Weights of a small transformer language model: 156M tokens.
Each number is 128 + 24 x the weight over its row's rms, rounded and kept within 0 to 255. Layers, rows and columns count from 0. The size above them is the row's rms in percent of the matrix's.

# layer 4 attention value, 96x96, rms 0.267, rows 77-95, columns 0-95
size [102  93 103  99 100  92  99 105 100  99 102  98 102 106 102  91 110 108 104]
[[131  92 161 109 150 138 104 108 102 134 122  85 158 172  97  96 147 123 109 145 137 110 102 100 113 111 117 147 134  90 129 150  65 182 117 157 132 115  86 113 137 152 161  92 147 131 121 131 108 118 148 147 113 128 160 139 143 136 122 162 142 102 158 139 143 145 144 129 135 150 161 135 146 126 156 126 144 146 129 122 101  69 107 118 111 138 159 133  86 102 190 164 124 126 133 117]
 [ 85 133 124 143 148 150 138 119 127 127 130 111 132 128 119 139 176 145 108 135 148 148 130 158 150 135 113 152 104 142 134 199 104 176  72 129 104  96 148 111  94 154 133  95 169 132 110 158 104 132 129 145  84 171  91 139 127 128 131 147  99 139 164 128 107 146 100 120 109 134 110 110 130 128 183 130 113 101 171 118  92 127 114 114 118 166 132 125 161 143 122 100 153 137 167 153]
 [123 112 146 164 169 103 121 128 179 165 141 110 138 143 163 130 133 168 146  96 153 108  64 107 141 110 115 105 123 117 112  91 124 133 115 127 139 119 106 123 154 120 138 136 121 108 146 112 107 141 122 102 155  85 146 127 127 119  99 129  93 115 124 115 144 131 116  83 161 123 113 177 143 164  99 153 146 135 172 161 150 146 129 147 154  86 162  82 154 153 127 176 111 101 128 130]
 [160 130 155 161 133 165 141 145 155 131  93 139 124 172 146 144 110 118  95 152 146 110 156 137  85 113 140 148 118  94 133  74 147 117 135 129 149 147 149 137 110 118 159 164 116 119 144 125 158 120 105 109 132 140 165 153  99 101 146 160 165  64 143 184 109 149 132 143 135 137  77 152 116  97 131 123 106 139 110 166 166  97 121 120 139 113  98 158 114 150 108 147 126 106 112 119]
 [128 128 118 145 146 115 106 162 142  84 123 133 157 108 141 147 135 134 132 136 138 118 150 139  84 160 128 113  68 131 152 150 112 128 143 136 112 165 175 139 116 134 107 142 139 135 165 152 134  99 108 117 139  76 177 168 133 144 136 147 137 142 107 112 143 147 141  79 142 123 155 146 141 105 197  58 114 171 141 120 104  98 124 102 110 114 131 140 140 130  87 103 121 134 125 137]
 [127 124 112 165 116 160  81 117 132 161 150 132 111 125 108  93 145 124 166 121 140 124 158 129  90 139 140 128 163  91 130 150 153 104 143  77 134 110 166 148 103 143 145 150  86 147 125  93 140 140  94 115 156 109 105 103 147 114 138 146 128 108  67 105 137 118  69 113 126 146 116 166 114 115 147 154 145 133 130 124  86 108 169 164 164  95 153 146 129 114 160 155 136 140 121 136]
 [142 135 107 135 121 100 132 128 148 150 108 109 127 122 119 163 146  75 160  92 119 179 129 159  90 138 120 140 129  79  97 101 113 142 180 141 144 164  99 136 121 135 102 106 136 141  88 135 122 158 132 111 116 163 145 131  73 118 127 142 151 122 144 169 151  99 136 112 128  92 141 133 153 121  95 139 132 113 173 109 131 136 135 152 171 162 118 165 142 129  94 101 107 153 125  83]
 [168 122 114  69 158 115 106 163 134 146 132 136 155 126 144 163 144  97  88 121 105 150 106 130 129 144 116 155 129 154 113 112 131 158 121 130  81 142 165 137 150  96 118 106  96 158 146 123  96 141 146 118 142 168 108 116 139 139 122 131 147 115 174 128 146 152 132 144 113 132 116 116 127 140 166  85 119  78  97  98  94 130 104 141 104 177 134 169  97 137 123 142 156 151  76 145]
 [153 106 102 117 109 115 147 127 121 119 111 159 107 123 138 152 132 122 144 150 149 154 128 143 171 105 123 117 113 178  67 128 113 117  78 102 122 122 118 152 150 160 107 111 137 100 142 130 120 127 190 140 138 111 133 129 112  84 149 131 136 105 127  92 147 157 158  96 135 148 118 149 138 121 182  87 137 108 148 149 118  54 128 134 139 144 106 127 128 133  62 121 142 132 153 114]
 [107 124 130 173 178 123  88 149 120 138 113 115 146 112  38 115 130 144 154 122 135  93 128 109 139 150 139 114 158 134 115 131 130 118 111 139  79 127  75 135 145 140 121 133 187 178 154 140 132 140 107 120 127 123 134 135 106 150 128 131 166 146 128 118 132 150 121 117 103 152 116 139 169 109 135 161 165  81 123 115 137  95 115 133 153 126 144 116 145 127  94  78 115 145  95 104]
 [ 89 113 130 136 167  93  82  91 132 141 112 161 117  90 126 118 105 141 146 117 160 168 119 162 131 129 139 128 181 150  77 124 156  94  93 155 126 128 154 117 150 142 138 130 142 124  92 138 142 104 121  76 111 112 123 130 123 145 113 146 159  73 145 142 153 115 107 151 114 110 131 121 156 109 195 135 148 166 119 132 160 156 101 128 125 146 125 119 141 135 147 136  90 130 141 164]
 [160  81 117 117 114 113 166 106 152 140 160 146  95 134 138 151 133 121  99 151 117 131  97 138  88 134 152 138  66  86  84 112 162 136 141  98 165 123 133 108 116  99 108 146 148 102 117 131 125 124 115 129 148 153 123 173 134 175 162 136 133 156 117  97 109 105  98 129 135  96 115 148 156 157 100  92 141 125 153 164 147  98 144 112 132 128 175  99 105 104  94 127 115 145 121 115]
 [119 123  99  97 145 129  99 125 133 109 101 156 165 114 100  84 133 135 112 141 103 102 113 127 111 145  96  74 112 127 174 120 140 145 130  92 138 128 131 146 161 108 132 140  89 146 107 172 127  89 165 107 122 116 165 150 117  90 106 118 137  91 111  73 111 161 105  91 152 109 123 104 131 162 165 131 163 138 138 114 137 141 113 148 123 147 132 186 121 102 151 140 124 148 132 166]
 [179 115 166 128 110 119 150 134 155 104 152 130  99 133  88 148  84 131 112 112 103 169 118 119 186 117 123  99 112 150 183 147 168 133 107 118  88 142 117 140 137 173 147 152 154 128 117 113  99 141  94  75 127 133 138 118 133  94 107 101 115 139 151 143  90 156 121 114 169 156 118 134 112 138 149 147 103 128 146 120 118 147 140 155 136  77 141 122 135 116 116 143 141 167 109  97]
 [173 127 167 124 164  96 182 189 107 141 124 112  82  94 126 125 166 135 113 140 133 110  71 112 122 112 145  90 107 137 142 135 125  79 140 108 161 127 114 129 125 149 125 133 128 113 137 136 141 125 134 156 133 185 119 111 148 127 136 134 112 113 135 134 112 143  96 134  64 126 147 120 118  86 125 129 136 161 153 100 102 106 106 111 110 120 138 147 121 150 147 136 118 177  80 143]
 [126 127 103  87 145 133  89  85 142 139 105 139 126 138 120 170  89 147 138 101 104 108 198 130 145 170 135 151 115 100 127 158 144 100 150 150 145 155 166 113 161 166 119 136 128 142  88 139 118 145 100 124 127  99 125  88 136 117 181 132 105 167 145  93  92 152 137 164 112 124 114 121 160 126 164 147  87 136 102 132 127 132 140 110 131 127 102 101  96 109 113 153 111 108 141 118]
 [133  80 138 110 125 127 153 132 135 100 122  94 108 158 151 142 147 145  98 127 140  87 139 112 179 120 156 137 144 124 120 156 103 121 155 159 108 129 157 152 102 120 125 186 158 155 152 129 129 147 123 149 138  94 169  91 149  94  97 174 182 160 140  98 149 103 124  90 116 138 127 100 160 148 150  95 123  92 110 147 166 110 102 107 136 158 128 136 126 117 140 140 133 151 149 148]
 [151 141 125 163 131 102 139 178 138 163  98 157 113 158 132 128 114 128 120 154 155 152 128 141 138 139 169 106  84 109  70 148 137 130  90  96 139 145 155 142 146 132 131 130 123 131 131 129 120 184 106  95 134 100  98 148  95 114 120 155 143 107 170 133 168 148  63 111 144 113 125 110  94 129 108 167 126 102 129 113 103 158 136 120 104 141 136 116 178 128 163 128 162 106 144 119]
 [125 167  89 131  96 150 121 138 123 152 143 153 129 142 125 118 170 124 115 102  88 160 156 107 117 121 149 138 128 127 108 124 115  99 147 131 141 100 156  86  83  92 168  90 105 120 122 119 138 100 160 113 143 124 112  99 131  67 144 152  96  84 154 130 129 143 160 102 149  99 163 133 120 122 159 145 101 128 178 156 145 125 114 122 170 135 150 162 111 170 134 152 144 111 146 140]]
# layer 4 attention output (transposed), 96x96, rms 0.226, rows 77-95, columns 0-95
size [102  95 101 102  97  93 101 113 100  90  99  98 109 107 105  89 111 106 114]
[[164 168  97 125 131 118 147 161 154  95 119 164 117 148 151 127  92 150 155 160  98 178 159 123 145 188 105 111 115 139 133 117 165  75 133 104 151 103 159 121 127  97 133 158 114 127 168 157 145 161 115 113 141 109  86 127  89 134 117  94 132 170 156 126 100 155 142 132 124 105 126 113 143 119 124 100 122 118 149 128 124 122 129 120 131 107 122 110 141 168  86 129 179 124 109 130]
 [116 140 132 117 157 119 136 158 125 147 141 117 132  98 119 136 110 113 150 167 127 111 135 117 115 144  87 126 133  96  94 104 139 118 150 104 168 145 147 101 122  95 119 137 124 108 173 146 134 130 113  87 127  95 141 134 100  97 121  99 167 122  80  88 120 151 146 117 111 119 140 126 154  97 133 114 138 164  63 124 170  94 180 101 120 112 115 157  79 131  80 174 147 122 136 138]
 [126  90  95 104 113 132 162 104 112  96  96 163 115 156 145  99 113 115 139 161  92 141 126 148 134 146 128 117 135  92 125 122 121 119 162 157 115 134 101 173 125 148 106  89 100 137  93 140  94 142 138 141 127 144 119  99 143 119 160 149 159 148 107 184 118 105  97 162 136 141 119  94 100 106 121 137  90 104 125  82 109 132 103  95 132 157 107 195 126 131 105 103 121 108 131  99]
 [111 154 149 162  97 137 156 101 155 134 136 132 113 127 177 106 126 131 128 114 124 132  95 136 153 130 139 164 129 162 120 159 143  96 129 118  89 109  88 175 150 118 138  96 138 129 110 111 109 140 133 156 127 126 153 119 139 147 102  56  94 151 120 113 185 110 157 137 139 114 130 139  98 173 104 131 124 134 118  90  77 161 126 173 114 114 134 129 164 128 170 131 123 153 146 104]
 [ 98 106 118 128 145 136 166 119  93 132 128 161 122 127 117 141 175 128 127 120 121 100 131 146 136 125 120 185 108 161  90 104 143  84  85 146 166 142 130  95 152 123 156 119 150 119 122 116 107 193 169 127  81 132  92 110 157 142 112 103 139 114 116 141 142 127  98 125  97  78 107  95 145 140 109 148 163 108 103 105 174 145 144 147 156 123 112 133 159 139 123 123  92 134 131 108]
 [136 118 157  98 128 121 141 159 158 119 112 127 136 157 157 128 111 150  86 157 123 144 118 182 124 108 107 143 137 154 101 129 141 143 120 164  94 172 127 142 126 168  87 105 139 101 120 161 146 114 138 136 147 168 150 128  98 140 117 143  81 141 146 145 147 142 154 122 137 141 126 112 112 168 142  87 166 123 139 179 152 155 146 146 109 143 107 121 120 206 154 121 125  85 120 130]
 [141 126 161 152 138 130 101 109 111 128  87 127 136 111 174  93 137 133 105 158 132  91 137 118 161 127 135 114 165 144 142 151 143 139  81 110 117  83 104 144 138 186 145 128 137 131 134 116 114 119 137 127 113  55 106 104 144 150 112 130  94  99  96  98  85 160 116 157 137 163 108 146 133 122 155 114 105 110 130  94 117  98 147 115 108 140 106 129 121 148 177 166 139  94 100 135]
 [149 125 130 135  82 109 109  84 173 136 131 110 123 132 117 113 102 124 153 138 136 134 116 119 127 133 108 153 113 110 111 135  95 101 156 108 143  71 122 110  82  91 166 151 104 101 111 115 101  84 110 131  90 107 145 122 117 136 139 111 119  85 106 144 107 135 115 137 104 115 167 120 150 103  89 124 142 182 139 144 149  93 121 126 140  68 102  96 167 111 138 118  96 100 159 130]
 [ 85 131 129 119 129 117  93 102 127 150 140 162 134 128 158 144 127 130 120 118  93 126 137 122  98 174 124 137 104 109 104 123 150 148 152 126 135 115 126  98  78 114 147 151 122 145 111 100  99 143 127 124  82 122 123 148 146 161 141 107 108 143 100 143  99 100  82 120  95 117 192  84 143 120  64 169 108 130  81 116 131 148 159 145  96 134 117 174 158 117 147 140 113 129 135 153]
 [179 132 122 127 114 123 104 152 136 126 119 151 139 142 214 141 118 140 143  88 143 133 187 140  98 126 117 101 127 126  82 123  88 117 117 177 142 147 157  82  77 124 136 114 123 105 128 103 165 171 113 144 123 116  93 141 148 117 104 120 110 143 124 133 146 137 129 146 108 107 114 119 145 162 170 144 155 137 133 104 102 124 139 121  83 108 156 107 156 144 156 130 126 103 147 116]
 [ 95 105 138 147 121 142 115 175 142 124 128 103 129 127 143 105 136 105 122 137  90 113 143  80 115 166 133 128  91 115 168 151 121 180 130 109 114 169 131 114 100 155 147 176 104 141 151 120 107  90 145 179 189  96 152 148 112 109 161 137 109 151 105 139 139 112 147 142 122 105 113 155 138 134 140 138 122  91 118 107 126 131 126 160 168  85  87 123 156 155 143 111 126 136 160 120]
 [110 164 118 157 165 149 138 108 115 151 100 151 139 144 104 104 133  87 166 134 117  93 108  83 174 157 123 111 139 154 130 118 111  72 142 128 139 125 118 144 145 175 151 124 133 179 111 142  76 119  95 101 129 127 110 108 117  94  94 116 130 115 165 132 156 119 142  83 161 170 185 125 112 127 140 105 138 134 154 117 139 120 120 114 142 115 116 162 127 150 162 152 114 134 117 107]
 [120  75 154 154 125  95 131 157 128 121 145 125  83 128 112 132 122 167 143 142 110 158 124 128  87 134 105 158 111 105 120 142 125 138  93 100 107 122  95  73 133 143 132 138 173 123 110 142 117 143 118 116 106 138 142  83 121 151 143 137 139  95 116 140 157 134 137 109  99 115 127 132 158 135 112 153 155  66 120 113 135 114 103 108 141  65 100 102 133 143 135  81 164 112 116  68]
 [133 101 116 112 102 150 148 112 159 144 127 106 148 133 135 144 147 161  93 113 148 111 149 127  98 137 116 123 169  83 108 128 112 129 166 150 160 112 124 100 131 116 145  68 145 119 111 162 146  93 134 191  75 128 119  87 135 150 157 154 135 135 123 124 149 103 122 115 127  98 156 142  99 131 139 174 114 121  97 145 144 112  83 122  80 139 153 145  94 173 149 127 132 118 109 151]
 [109 138  93 126  78 159 128  60 119 113 123 118 189 105 124 144 105 145 131 112 128 112 147 110 100 155 107 152 130 121 108 136 156 148 151 129  98 119 117  95 125 107 104  96 114 125 110 173 108 118 121  74 140  62 119 130  82 107  98 111 131 118 150 153 115 127 159 152 147 115  88 130 139 172 167 123 141 123 121 128 155 131 151 132 147 110 174 118 149 144 131 151 110 105 119 126]
 [152 163  86 138 156 176 124 148 114 128 126 152 123 147 135 134 135 120 124 104 163 128 109 152 104  95 102  96 129 133 138 131  85 147 124 113 117 111 122 144 157 152 177 123 153 125 119 130 122  96 185 124 161 134 136 145 132 124 101 153 127  98 108 125 145 175 140  97  98 139 149 157  57 100 165 142 116 122  81 118 146 126 103 135 131 122 103 157 115 137 138  84 123 114 131 187]
 [144 163 137 121 104 140  91 104 125 143 129 180 150 119 116 102 116 129 186 130  90 152 109 138  71 112 116 103 104 111 123  96 123 126 133 130 131 126 137 107 141 133 145 118 125 120  91  94 111 141 143 132 143 131 139 171 120 132 119  78 115 139 130 148 107 169 123 123 149  90 114 114  83 148  55 158 167 144 100 113 109 121 127 133 109  89 168 141  95 158 106  89 139 124 113 110]
 [108 112 148  97 136 137 157  68 114  87 121 126 101 114 150  93 104 153 150  99  98 139 128 141 158 116 105 104 148 109 159 106 128 136 177 120 155 145 101 145 122 130 131 112  96  94 132 154 150  78 132 120  98 128 198 134 135 111 160  75 131 114 109 114 130 126 125 121 151 149 137 122 148 167 144 141 148 125 113 114 139 154 146 146 132 119  93 138  97 188 130 165 105 147 145 122]
 [101 113 143 136 152 134 143 105 112 145  98 104 165 138 127 163 107 154 117 163 132 101  81 131 137 134 139 110 113 119 126 142 192 139 121 117 105 120 109 178 170 158 115 133 118  98 116  96 106 104 148  96 135 137 151 121 131 138 126 152 118 159  89  94  90 105 159 169  97 139 126 144 135 119 105  87 110 139  69 168 115 101 167 138 111 107  78 119 156 119 143 131 144 126 130 121]]
# layer 4 MLP up, 384x96, rms 0.328, rows 0-16, columns 0-95
size [ 95  93  95  92 107 103  88 102 104  98  94 116  92  94 106  99 115]
[[138 108 110 130 116 131 168 164 103 168 144 154  88 131  98 147 121 171 132 170  58 127 163 112 122 124 115 161 102 123 136 110 135 121 146 156  77 137 123  90 103 146 123 166 141 144 155 109 131 169 123 114 115  95  92 129 126 102 126  89 164 112 138 157 134 139 153 130 108 102 157 143 134 118 119 131 112 135 172 115 103 129 135 111 126 126 140 121 163 152 173 124 126 115  70 112]
 [117 128 140 128 157  92  97 124 141 136 158  92 138 137  97 106 167 167 127  71 149 102 119 116 104 113 146  99 128 127  65 106 103 156 132 119 125 176  79 146 130 117 102 138 121 116  97 135  88 112 115 114 129 178 122 130 125 119 106 164 116 150 103 145 126 123  86 126 146 148 138 102 170 114 101 151 144 116 136 146 116  65  83 119 137 142 114 138 137 147 139 129  81 122 126 116]
 [119 135 146 122 127  88  88 111 154 160 155 100 102 137 159 160 157 147 137 166 181 113 115 189 124 163 103 115 154 145 127 154 138 126 132 122  95 146 116 125 140 127 157 148 144 157 157 172 131 147 114 146  91 129 133 100 150 142  95 168 157 141 138 134 100  84 112 139 111 132 139 133 166 112 131 162 118 111 148 140 137 142 111 110 118 123 177 142  91  89 119 106 127  85 102 149]
 [ 97 120 172 134 155 120 128 171 100 146 129 156 126 170  81 168 125 134 149 139 117 111 150 102 126 131 114 116 120 167 144 104 107 123 127 124 108 133 126 139 111 113 127 124 131  88 133 123 168  94 114 146 112 167 121 148  68  72 122 133 104 138 114 140 121  98 122 155 146  88 114 107 120 129 123  84 120 152 155 175 143  91 114 140  92 100 115 147 102 129 146  73 130 102  91 126]
 [112 143 155 151 125 142 144 135  86 152 104 112 127  64  95 140 173 122 116 141  87 119 102  88 112  94 140 136 164 126 122  79 154 127 113 138 140 130 118 131 121 156  92 137 118 120 124 142  84 152 128 129  75 120 160 139 121 127  97 149 139 150  93 162 140  98 171 118 145 122 167 132 139  91 139 128 143  66 104 114 119 111 174 126 108 148 117 121 149 133 149 133 163 145 156 131]
 [128 108 113 162 146 133  94 133 127 155 141 155 120 145  94 131  91 148 133 102 139 131 111 146 129 170 103 140  89 122 163 125 114 131 125 114 164  94 144 136 124 144 153 137 170 162 145 133 182 113  93 113 145 109 144 103 160 144 167  99 130 178  97 147  85 103 104 114 116 123 149 115 101 160 101 106 104 183 140 128 155 159  97 139 136 123 135 146 172 152 115 136 114 116 156  92]
 [139 159 137 161 120 110 160 117 127  53 146 156 134 119 142 159 116  95  84 123 111 106 111 147 121 124  96 133 117  95 105 142 113  84 123 130 141  97 122 151 111 165 110 115 153 109 139 142 105 133 128  98 127 120 140 132 133 139 126 147 135 146 172 161 129 158 109 119 146 144 113 152  70 144  92 136 118 150 160 117 114 114  93  87 159 180 122 188 134  90 134 111 112 142 116 147]
 [149 131 142 138 151 158 132 107 178 134 133 148 146 106 136 135 144 159 167 130 151 135 140 124 144 132 141 124 101 176  80 103  68 126 159 126 172 149 128 122 105 149 138 127 126  99 101 151 133 148 121 130 146 115 150 170 119 101  91  79 101 113 153 121 113 145 142 118 150 142 112 137 130 124 119 139 188 144 181 171 143 127 140 148 122 110 184 131 137 154 103 152 122  80 141 135]
 [151 149 116 157 112 129 154  89 120 163 138 126 145 108 128 142 102 100  93 158 138 123 150 138  90 120 168  99 126 103 128 152 131  78 103 140 154 136 152 156 106 163 166  96  91 129 155  89 131 146 109 113 112 148 136 143 150 150 116 152  99 119  79 121 159 128  79 119 130 116 116 103 127  96 104 120  96 173 165 145 126 113 123 103  94 129 112 152 137 115 156 183 154 123 154 129]
 [135 100 106 136 149 117 156 140 149  99 164 131 123 152 154 155 154 121 132 160  89 141 132  93 122 116 147 138 139 112 115 156  96 131 168 119 168 144 110  85 137 121 133 127 103 159  76 142 154 118 120 158 100 147 143 129 100 115 143 112 125 139 110 135 129 160  90 140 224 127 124  86  77 138 133 115 148 123 159 159 117 109  91 144 150 147 153 127 165 133 117 121 137 128 151 124]
 [ 99 150 101 177 122 131 127  97 112 121 163 175 127 133 126 157 171 152  87  97 127 139 110 126 141 106 126 116 123 132 118  94 173 132 138  96 184 136 141 124 165 143 101 169 108  91 170 135 121 150 113 142 137 127  90 136 165  84 114  99 133 180  99 136 116  90 136  84 128 109 139 143 139 149  97 125 130  75 102 133 135 138 118 128  99 119 147 159  98 138 129 125 146 131 125 128]
 [113 103 106 162 103 107 118 138 133 122 166 118 101 101 144 169 101 139 111 118 136 158 143 110 146 138 109 163 134 119  93 123  88 143 135 158 156  74 152 138  74 116 147 117 124 149 110 144 117 101 116 110  97 169 121 159 170  80 159  96 104 122 107 130 131 134 107 116 127 112 160  92 103 153 127 110 128 106 103 121 149 134 104 133 176 124 150 120 130 134 146 128 168  77 157 164]
 [ 54 145 154  93 130 119  95 116 129 111 166 104 138 111 116 139  88 118 144 147 152 139 113 105 123 119 105 106 147 132  85 154  97 187 121 109 100 128 113 109  96 146 132 117 101  86 113 150 126 153 138  89 107 111 124 125 130  92 131 109 125  99 133 125 117 108 107 147 150 137 136 119 121 145 104 100 148 133  86 101  84 162 134 181 151 101 146 176 150 118  97 147 121 116 140 113]
 [ 93 107 153  61 171 156 168 108 102 114 129  82 117 172 134 116 102 123 107 138 110 137 133 102 115 146 139 169 137 131 103 139 149 132 147 129 133 123  92 109 133 128 154 102 118  85 104 154 102 139 119 179  94  94 124 154 131 152 135 162 145 155 189 130 138 159 181 142 101 118 136 125 131 172 119 122 146 166 109 145 113 140 130 131 149 125 103 149 113 134 109 114 115 120 149 115]
 [107 133 135 127  65 130 102 139 132 112 124 142 131  81 148 181 119 106 122  96 176 145 129 140 146 152 142 129 137 152 137 131 156 114  71 141 113 131 125 135 159 121 125 140 152 148 183 112 171 131 140  96 112 121 130 179 162 128 128 135 154 139 166  88 126 136 126  85 136 107 104 129 155 136 130 142 131 169 113 168 133 140 139 149  98 127 115 151 148 142 171 174 135 138 166 101]
 [146 124 138 138 130 154 140 149 122 119 142 161 108 168 118 143 168  89  90 119  99 130 132 121 147  92 130 161 168 157 121 158 104 116 134 163 116 123 161 115 154 122 124 128 112 136 125 111 124 147  80 158 109 136 138 138 127 130 113 136  95 166  88 115  99 157 131 174 135 110 141 131  86 154 132  74 101 146 145 145 133 136 195 160 145 156 141 129 134  67 109 122 149 144 101 152]
 [116 162  71 144 148 130 164 137  91 144 150  89  84  89 173 169 185 128 121 116 131 162 139 126 161 155  88 143 144 157 145 138 136 108 138 152 161  85 131 162 127 112 152 103 148 177 155 135 112 151  90 115 121 116 144 113 149 135 103 135 139 124 102 128  99 156 146 126 135 148 121 143 130 132 146 125 166  99 107 113 129 143 161 115 112 128 113 113 105 129 150 115 129 117 147  75]]
# layer 4 MLP down (transposed), 384x96, rms 0.314, rows 0-16, columns 0-95
size [ 93  88  83 101  96  96  87  89 111  89  96 117 106  94 109 108 123]
[[114 141 144 155 110 136  72 115 148 140 162 143 141 134 147  92 154 166 104 128 143 126  78 121 132 137 112 105 126 128 124 104 128 143 109  98 135  86 140 117 156  99 191 147 139 129 127 115 159 126 148 133 157 131 131 126 152 131  93 139 108 120 109 104 157 161 153  81 129  92 112 119 148 127 142 121 173 172 140 174 147  79 146 185 116 147 104 129  85 141 125 159 114 130 114 138]
 [157 162 134 125 149  98 153 127 124  92 146 111 157 103 146 139  72 165 185 120  95 135 124 128  69 140 144  97 148 148 129  99 149 131 157 165 169 118 111 118 169  82 123 101 129 120 155 170 100  82 121 179 148 145 145 117 123  88 118 120 118 124 153 135 120 163 130 120 116 135 140 115 129 114 101 146 106 127 149 147 138 111 104 109 127 122  89 131 147 121 109 170 130 116 153 130]
 [143  82 137 169  97 140 167 146 155  82 106 132 113  94 133  96 116 121 139 102 137 155 113 112 144 125 133 128 124 115 128 137  92 138 147 138 152 142 133 159 145 126  92 121 132 126 124 146 139 122 150 163 120  87 142 138 131 141 157 154 125 111 179 162 162 121 117 127  70 130 119 129 130 128 160 100 118 155 147 141  97 120 140 149 154 106  68 158 170 106 178 136 104 159 122  78]
 [135 182 163 125 127 152 100 103 140  94  94 130 126 155 102 154 122  98 117 183 150 105 133 105 190 103 122 126 120 137 170 161 142 132 136 107 119 144 140 167 152 162 183 131 144 166 128 106 126 103 135 121 117 145 128 129 164  95 143 155 130 115  88 126 156 147 127  83 143 132 110 139 140 142 154 127 106 114 130 150 141 100 123 163 126 141 157 163 159 134  81 100 120 111 140 105]
 [148 127 139 128 112 113 164 141 136  99 148 154 140 135 140 101 108 139 159 141 128 135 138 193 137 109 107  58 104 124 149 102 115 139 162 140  94 138 150 119  90 132 155 158 138 138  64 153 107 120 133 165 151 150 102 154 140  97 138 148 128 147 126 136 156 167 136 110 107 178 150 107 157  93 120 145 101  97 162 164 115 144 134 147  91 102 148 110 131 120 105 162 130 124 145 129]
 [129 116 132 109 133 125 144 133 133 148  99 117 138  93  96 123 124 123 133 119 110 107 152  87 174 124 139  96 119 115 124 135 127 183 105 146 153 140 135 139 146 136  88  89  95 137  77 108 161  88 168 116 108 127 146  92 166  70 127 144 141 153 108 143 129 112 180 127 193 117 123 160 112 130 149 122 160 143 147 144 119 135 126 116 142 144 106 152 124 194 142 115 153 119 135 136]
 [137  93 114 110 126 157 138 118  72 155 106 113 139 132 159 133 119 132 120 184  84 134 125 141 126 129 160 123 166 134 117 151 113 143 124 159  84 141 134 161 138 153 115 134 109 119  91 114 112 141 107  99 164 130 108  88 144 124 113 105 171 111 118 117 104  89 117 141 109 109 164 115 168 140 161 172 125  96 113 122 162 142 145 104 111  93 166 143  76 110 149 146 110  97 135 100]
 [105 144 160 102 131  91  99 152 100  86 117 130 100  91 125 108 138 120  90 136 123 129 125 111 143 138 122  60 136 107  88 160 141 122  95 121 118 117 139  94 121 141 159 165 138 147 152 157 126 143 157 119 118 132  87  95 136 106 155 218 135 125 128 145 125 126 118 132  99 146 130  82 128 100 132 125 114  83 110 113 127  98  92 122 108 161 102 144 134 132 101  97 126 121 115 121]
 [113 160 106 126 139 120 130 134 129 175 129 161 127 137 152  59 116 132 126 152 135 148 108 126 138 125 119 161 143 109 147 159 146 164 122 159 167  90 118 170 195 167 147 116 110 123  97 134 132 106  68 110 127 138 165 117 165 120 144 133 154 137  91 126 138 114 112 143 138 118 128  82 155 144 136 120  93 133 104 139  84 104 130  82 140 138 127 140 118 118 120 141 142  81 104 133]
 [ 95 118 118 135 121  93 127 160 128 156 130 146 174 122 110 165 137 156 140 104 156  80  83 165  75 110 125 129 111  94 140 109 173 146  98 103 106 134 149 141 100 137 118 139 167 129 133 143 116 128 151 120 141 109 151 118 142 132 111 144  73  78 142 135 128 139 163 145 110 111 168  69 168 106 118 107 136  98 128 115 114 150 147 150  96 103 118  90 138 131 125 154 139 150 124 134]
 [ 99 145 171 152 143 160 122 111 147 112  99 132  97 135 132 101 134 118 152 141 131  99  61  79 145  86 113 120 109 133 157 136 125 177 142 126  82 140 153 118 150 183 129 135 102 135 150 159 187 159 144 106 135 116 117 155 170 124 130 128 145 101 145  96 122 128 114 140 131 127 112 150 105 157 122 142 168 144 177 128 129 138 131 127 146 112 110 116 158 167 102 114 124 153  94 128]
 [110 126 134 143 137 143 174 138 138 112 146 162 129 132 142 150 136 118 185 117  95  91 152 149 144  94 104 141 124 131  98  94 127 176  95 153 145 147  78 115 127 141 164 138 113 136 102 179 131  96  52 149 119 173 136 122 101 129 156 106 141 146 158 132 111 158 108 117 127  83 149 117  99 161 124 116 140 153 134 102 141  99 134 120 145 117 145 129 138 133 144 107 180 137 124 126]
 [142 155 148 127 122 120 139 162 147 142 113 149 136 163 150 160 131 159 130 169  90 114 142 110 132 138 170 133 144 147 146  94 148 109 152 129 109 108 156 138 136 139 163 165 138 122 173  92 126 174 112 174 163 133 106 157 140 178 113 201 164 129 124 125 150 132 124 147 142 152 138 127 162 118 121 174 142 132 152 126 159 105 124 146 101 114 146  92 119 126 150 145 150 119  89 157]
 [ 82 129 125 129 107 145 118 146 170  65 112 170 122 118 116 131 162 158 134 158 107  97 119  99 154 105 113  81 144 128 122 149 136 207 166 121 144 101 112 129 152 160 126 134 118 108  85 127 111 110 114 140 109 138 132 138 141 123 132 109 173 145 105 140 108 133 119 104 128 141 117 111 133 150 186 148 173 152 150 133 145 126 117 149 135 129  83  91 106 125 135 132 160 162 136 122]
 [ 99 127 124 134 133 170 119 114 140 170 153 126 163 143 113 126 167 111 136 129 156 127 149 146 131 112 128 156 111 153 108  90 149 100 112 184 141 150 126 153 143 116 122 110 171 134 127 138  99 159  79 147 116 117  96 113 125 125 125  59 106 128 146 133  98 133 166 160 123 114 131  99 120  68  97 101 137 106 108 104 140 106 145 130 114 113 110 111  84 118 106 167  88 165 129 110]
 [124 167 135 114 109  73 136 124 169 107 107 135 122 150 141 157  82 113 159 117 144  88 118 112  99  93 140 134 109 157 136 119 121  93 116 123 115 168 137 121 130 101 144  78 131 119  77 100 134  95 106 145 107 102 134 116  99 130 117  79 116 116  87 128 158 112 142 133 130 140 134 174 164 152  61 143 125 105 129 107 161 133 132 162 129 114 119 144 128 116 104 158  95  97 127 136]
 [104  94 121 107 148 102 125 111 156 123 167 113  85 113 149 133 159 140  94  97  99 131 123 126 121 153  98 146 137 151  92 133 149 126 181 150 148 162 122 145 111 164 130 112 130 146 125 156 121 147 148 106 120 161  88 133 111 179 152 145 128 134 157 125 106 134 153 134 110 147 121  78 113 176 145  86 129 125 123 103 175 145 159 117  87 119  86 106 158 116 161 141 156 114 154 123]]